python train.py --hidden_size=192 --norm="layernorm" --positions="learned" --attn_scale=0.177 --tie_word_embeddings=true --parallel_block=false --weight_decay=0.0 --lr_head=0.00915 --decay_shape="linear" --final_lr_fraction=0.0 --doc_mask=false
Each number is 500 + 50 x the weight over its row's rms, rounded and kept within 0 to 999. Layers, rows and columns count from 0. Numbers have three digits each. The size before them is the row's rms in percent of the matrix's.

# up: layer 6 MLP up, 768x192, rms 0.0672, rows 374-420, columns 0-63
# down: layer 6 MLP down (transposed), 768x192, rms 0.0674, rows 374-419, columns 0-63
up374 093:503565379520545531529456466534529449508517512497546428502490570529529509499523506595504420510444488513404505495496523552506508464545587536573472579563537560432362482516492540453577432526461468
down374 101:465540625452481562584450486556504493445434459602465478520526516551483571498531470522581454571522515475505557481517452618521554433410465498541412444523457479503586431516545386542451552510502573
up375 103:611534529471568560450522512500597558513529415440524562512492596473561454462547479562422439529524531539481495476536462411539498475554405472463497482450457576524508477497491573466462412548524518
down375 106:537615395567546420552516506447542475544495545575435496576504572414494416479519512433441477526484476452494419466548512430475539532524501515435416438500451498590546514511466493495539598525608459
up376 106:490518464486522413452426537543526548545442428547501504394524558394482509533398469423402551496418498439545524496503537517553493492489550428485533490524460473476453498564490525535540416467480374
down376 105:424516491429521575458571499426560622528490464535491500521526550430575512545607558564422576469566494514536466468412565535484423432464421486543559462540511510499468459487512568453532458542516518
up377 085:535527444546430529527426497481537479495523492423576521544517430486498503591528520527469569425373452447498468456499496528534416554458537520473584522526475606495507510458452483421560471536560514
down377 085:552504573485454431457445487531435429530498533436452436453410539478468534403503529476566521599528582519512598525543542519524583454502577512484481536408512505459494512553429523503420422506438476
up378 106:422493515398504449443476501495501530471515493495499525494515527503397399549527556477464413562520577495564521447415407425495422540538561526510512487542507434558479438471655480439516496455417520
down378 104:472412465521541614563507500505491539448443486470474516519445529445510503516401458439533488420483527481514396465499488417446507481555501540540491534483609506451518543523497486451478483601445489
up379 098:521520500475502510385418484409459458508455463480533551460440556587463519477452519508482501508559601561520455524495577497456449582550474498583438564541582449517516523437533462504467493558525486
down379 097:433526544507543451520570504514446423506524479458450467523551546499495505541585479481399361491512533513502489459467524567471509466469450468567604472398460386543434548487554533535535481410482519
up380 097:482594459555558534464524485516490475492467479496414491542448497583597536513469620586570589453590536528385527492543562482500562600475430516544480397485514465485484436516531628463505523426444536
down380 096:511498489497578481404520516521551602524495512451449527440527560500491513562497465529523466523505366433508470495438471536513493444570496466380401477502513532617549502540469433428513480467507467
up381 114:460480565484574552449480536475552478552519468455512567487487467587464532538475467521460525472503523486540426462510544448508469447444475522525452538410492527494338492501532505423519538571526440
down381 103:509491513569590474452474586520505540588505524536492531482474483543462404494458555456435430489456466521568480536510453499536490610503594518466476504575514504658529483483505389534415541568500450
up382 095:442525416533439397461442493469516479460407479494505494448374574540427538523364512484587618553531543534529510502510539436485481557544560439618479392427452536485469585507621521552414542581482389
down382 087:449540470485530530615547525431487390443485555479444520507561468478562590445529550441471468470390468531441559439522465555437509423482439486506519571596489426457529511466396520477559480521538527
up383 094:510433483495475576475540483399548473549448453517534581501553515434504430521439557546588496468528550475547514519480581499505481490552428449528468482583500518502521525564514646416553513478647559
down383 095:492454479524455504478587471500476550530582549491508437537443442491524591460399517477504512537500525557470450477417513485539580548485495467616396392508601466623491396469479500504618499429501483
up384 106:499483465544479443495427536482488593505480540570598429424571497506508575578505546421509431613456593461447488449484503557432505556500627508523450545399534478483440492528452475554495462529556535
down384 104:511567489550516418477512554469578557460479549473478576514473465455502551527511513466563446476495563436512504457533536514555495478586568490603464509459444436370526590504449506592560483525471406
up385 116:550447542406523391436560513498371503476535528496435471486450510417363550489471436466557540488529498523502530456515562451558435466407564471588514508523430462538458540546506531492435483470451504
down385 101:480505566475506569513512503530412552562547518489441514478447527554574483569531496518556371426528508506545522502486474553503434379487538494442508501543339481480460468563471503504457427478417456
up386 089:489431495450600541416496517513613460461462597402466438516519553522460556446515422518536472594513499476524361532518461469610503440507443513482420475464451466510457438489432463582512503538527518
down386 097:499602440460440478514559423512411459498501501532467455574439465504543414557512443554495445452450436435468523518469465435485471456464459442507499509559438519581494584419598440482436476437428521
up387 108:472436565416577438530467473513420495439499476443479465476453445454388454556484442577434459521469595487552523510472436483503452396501400522423491453447529439507437466555588483546476549424426489
down387 113:449515394516480534543551484519518395529564498592484416508474500377495493471444468609493477550505564492452448439533601577503459590464596565512431439520609561525503540476481474444478507439430539
up388 097:510481531451473516486552470530533496561530504469527510476513496495528637526471512517430512453473460505474545426491370472426491511561525527525394460492563493525521425526448521535480513471489463
down388 093:512564479504556512533621609502454495504506475567465403607503505518477556499472483449486445497512486427524522467512560577470451539447514483431568542412487564525523518565494486620557515426544481
up389 099:557487478465444553529457525458518514546544535525473500491520513575470460524518370525555544524538534445562459499508498454473479524523546516431490607594536541421527520543457513511537474572543460
down389 098:573482539556472448472539547556494440533476469546435521544535501437479598447471525530549414481530609531471554469561619504464512504423481555543458402559530430505412533513521467448479536486499515
up390 104:534576522566508466516547542577533535462480418589532457433562461577426492496528597490533464543495473473449444527496519643497456499452443564457531494475568450521492470514489486575520461479569431
down390 100:518542401524514520442495498514456623603503556441513601399475563460537472491455495503546543374465450571521500521569516547543465483429521492529542509515523571512566533518483608381487543498486495
up391 106:524501452399446525574562586564459498489511513477552474513628525537483371566513518456548445419510514495474536435495441518442496523556458554399481539540496536427458515549517587509475506510530515
down391 108:546510462457520546581423504533484531512503533484463560483507435555532414435485463502430491505566498487545585556522557475545569573545542474549541502496528527555609424477483452595505484516535494
up392 093:454570439538571537471513456485496501544500427453572596389462558506481503542390511451479496492462533457474432587484440563511545527507539496476428553557429516523565450574500506546575422575549461
down392 103:516518467568505406406568535466540486442493490471601449508497464463492441530533505446472526532547523436556452463541524451575528542434494494520435511473456484496464507474524540469457417382530405
up393 087:479576453494477452501582485410527448498428466416571459494476481569518497491495532443471519536443551449452508452422412489455550485538401571446470470491580475431390505471581502554537521537435454
down393 098:482447492563551581533481552562474523456480539560473609457479448476486462599409532478504530442507444524489484474479591536443471505399537535529475443452436525526502505464408544424452525576410430
up394 098:498484501512594447506430490504483556504612554500488558519447428487416496503486487415481499540591506579525518475502456565431556472440510629433479426485504464479491453486570513582494503414608561
down394 097:587498555442484517474451582512483483478452612480521445561520624534520509469579529601427480527369509525438425520421533482514458574442468516455511488506570488476501517503407471468574564592460461
up395 101:558564489529465463524498532486458493444448554558528497491508525470390408432460566572547515535473558491504507416507398439510555397426480540545486496483530510430468514526505564450444516477485423
down395 104:511567486587485550459487528511471475512498567515506566588559509531490496520571447470548496528579516562453563527435578483485529446450491533518474496524538569599575486552510428423489607496477503
up396 098:504496457463531537478527508456585454598514565464553551539548456497532481513444492539520355496588504559472467563547443441453471458588530520558471522572613483524459482636557425458491507555543491
down396 094:461550504438484495584444454389574483572508477536430549584529417527469598530417526540535302540499478454512469508479604499479532494475458493509461498459504388503658611551503575485569507407443547
up397 096:448501502570479485514581527474534613500413553438519565477521431525470500452428438486459400478497499472443557539478501568485513501468527514489586556430478435431463498531534569582484457529533542
down397 102:436532488555472497407428554475477463532602514498512440466476555434478597516506535507521518422548526440468549499582413440534534442525490538486540470405437497556553449446465497482530476493489428
up398 097:523472536484465543519489522402510504384411509486556431594456535502495522508478406446525508461600545471461522480536453555481512512379544497469585495520483561502427487371520499541476509428488507
down398 098:526487561391455552448446580600599569521542534463474515475579482464554555509613591458584433476505459535511547524498505517495503586520418561432511464431405581489488416489504488495577506439435501
up399 101:458379541570451451529537480466441614544439493458565576472515509558500534525486432536427478520562439473551496501526461546553423516517478526469583419480491451467485502529488424506536393506541521
down399 101:474473345485508537419505518452487495590534446494424477452445447515465539502553546413496599555550509438521567583404530437524566475582542418559591512418490516524479461499468521615441563572479546
up400 100:502409525494545444516535472488501514486420464513492483473416536538466429514461555599413490477460479526516550654507583537502420436554430480503488551504589443493484514584537416492566539475468440
down400 101:512470603472419505523436541537448594475466557492484494554486458456484496580550507518522592542466545498549403487491438565497593511576572409524497496515560498419511459484566550481559463486567527
up401 101:487554504515450466447480543424521578538452442500431480532490474508543511479475618544417460554605480530581452482485419532487511477434494509486519470444488451549511430502421551494440449444585497
down401 097:436601573442582492390406550519518504541489507477530548546474495512538518538508473479528561497586581513443441469480500526458542498517502465505517437462556493488525500526538494441537563572470523
up402 094:534420526541517480492424519476435445509480628517489495478528479518439493564490501519567509401537516524457496486558441505531472448458591468516526565464515406510450426529456443563449396621456469
down402 100:471588455448487604561464549525594529516578490385461479464534460460533585419533508500539448557564534544532429533413542499516545524515467551428552634523523445564541441503497531471478557509468526
up403 099:493479471385520443515415528517478444477408485570456449471592542448512459522524445555494438625591482518537500639572470470483517426506496550513456487531533563490478504458577405504492527445404482
down403 100:504607601483488486523486501570454493435560435412504503453502568541391539469496535543550474478518493597487603558478503507554501491495554602478564473411536459467499519423458409478493562516397518
up404 099:504457459519483543475481414438505516509463536456541624507500447406573504471447506517510518438427609496411617493447499578461460495526446550571489470454477551454531515512538502535540423447534499
down404 095:430409474493450482520482426542450544530532501508471522453496511541506498446418470554514476504531425545526411545442461498531528450526472577438519442588471427479448477547441534504471538495460560
up405 106:472533416510511477502499445500529521530529415400598486555503504514568540534561614504494373528553504515483489510433428433466503444428409558570479534490482485469458556537506543500462514631420486
down405 105:496516517527496510602577445536435437386576451447568586481564502544479546425445479560530486509566471563473496357435566428542557568539504478515463482547488459451475564546451509449504540472450536
up406 100:564476439540556521502608495475530526526548598514501506472602476484490457440517471564506449484466536491472442520471444544455391499537481558519532501496491512474525489540530509603544574487530585
down406 101:538559504422453543472497500546543585557564524401530455461492583531466487502494488443439621441543538502592464508491391389457636531502537499419500468516488557502465416493589526501538499440459461
up407 106:534529472473535487498549581481548482584399500480495443524504570456508466518511506529550475500500385503559556549509484484533402526517569549572502416544436570442484511533521501552640529539428490
down407 101:543492539508574427513453444430487430510457463523511488515501539466571605405549510516510524470578450508475498503594454477450442451512444395565482425520580582393517536544448426506446460465471493
up408 097:445520434466502427504450463536469456531527505485383442499594455528477433487510435490566441405434474484512485570530401483454525496427461452462465470553516511492500541560565600567487418445521408
down408 096:534509500420517556432547471440527597553463469479441583533507405512518517524508370458508514425538601463473502427437414572452514479452495487510596504413472432636563520453476442581470488484412460
up409 097:466525474541658540559492478485487509517421490478395539475444422466569559557540549442511465479408489476489477423461486531543527518447498483558425439473507466554373535523510409530449453549511459
down409 100:495357568567491479476462569518452520468507527475547563407517580486490512490520519473483440581533616590515572513647452505403490520503454514507457517574528486450651522471589571446585532543543484
up410 104:491442561484562556503516507475460502461455476432454530467578477491403439514495437601469446570497619478525518552473510429461587532420533528537507481619507485494552529555589475511481578458521592
down410 097:536459582475520465542402476421504512543422495563483506518550515537529638502533455477471468482582461488543554480456504540522544482540472484532574511488511534516498540462454574519406521420554445
up411 087:531436452440530489461482481499473453630485407461538574461454536500433446451502459530480504589512468470511532550480567527463452534479461550564518470618457564519495519551474434446598462447441445
down411 091:559416507522514516557500493469462501463548543602430470491538431475512475532492506476612461458511466489482513527561501504540536540552540507480501546530448453466505477484486558508467488484558483
up412 092:511577524503723505584514468466522484472519443404419538470545572499502519483543493561464513560534499515410608447527442554487507452531489498603419481566502453575439499556500533559564485490492397
down412 092:454523519529534543428516410465476480566576483475528463597432489481525593514506489510489445611520521432505431541515510466446598498447365493489558425445516477582469468464635464472550510564466522
up413 095:553547523548498468461562492458554502537465547619480553565545570476504538472540444499498423394423517572462523513502506470464432517485533524511434465545431373566425484514553536459547529577523517
down413 098:432496492469527514434503487482455522468484527423470461512490418460423550615484519556420556514488507490466505481484519424514471489464602566514451503421491434511569408510530579528452485494489498
up414 099:490450449554552512515463439467568575495492523498430529434419404541513547540497540549589454492474493507491419418508470532536475537541519491389451472514532472492526496521559465389512502511523453
down414 097:515445494515564437516459612457520615549518447531514495513534528547572531457540520542598493455587470454576523480482550437391439489445575500542531561439434427525526500451556479534459433460465552
up415 096:536489555482485575333467462422502472438469477531500509484517461440581548450544451488536394523532527543432517493499522498443437466443495498516541461513509546505502537491462504482483456493519523
down415 102:551444499493451556506428517486529460513482560489447516507487432453515495462553557481537510525512564536482485426479440498466389526620547472447462396519535568398432546400572502447471619564494580
up416 087:482519488534577513382535471497571415485438411446461460475426580541492557607441493557481547474455591464509558541496392531470415520450420503524464544527539527538432473508437433482524443527518443
down416 097:451537373541450563500468496471478439588509458486591451536496475503549409468548468477506523466560474496399475457530548469497615451525513502495501558533493451482570630583571499437580461411495514
up417 098:506533510493570602470520453482468514510491418514546413470404538389448476486525505526461519541526491483455510516482503586544409468512532580574417428447441407501452469575378492509565412529561575
down417 113:497508476427523464481537523524526514481506498571517509480486512440586451492528546495474461432436601553447576479500508439523488438517501575487548476481474405535458462462452540594521526433444414
up418 100:525495554459606495440399479558459513565556520547448476412463458498467486495542465499523570564504474573476467486493584498455548425470439443478488310514559510548400563526539420524505551640501568
down418 088:495385517531497512505571503448588523500521480472580476510518530520518516448535497493420528465476484402473514456503476493410591560503419531467462584465540511615532472529480509478527565430509477
up419 106:529531527496475456436507531497478487480492533492496429469448481530415602532502458433453458470462527473492567521573543563467487595526517565552536621404561538474479561498422531483492495473541537
down419 095:523553515535520485473493477411519489433428488456430458472465504531574503504554421470538428527471520440476411445455599394512521464477438403453548521506557520493494460494526490542468491540494441
up420 099:431424534520497452436571540448435551568543593490473586503518463476522523479551483526540497490462502579535507546496549514423425605459464568508529514521528467534537530548482436483417551519500541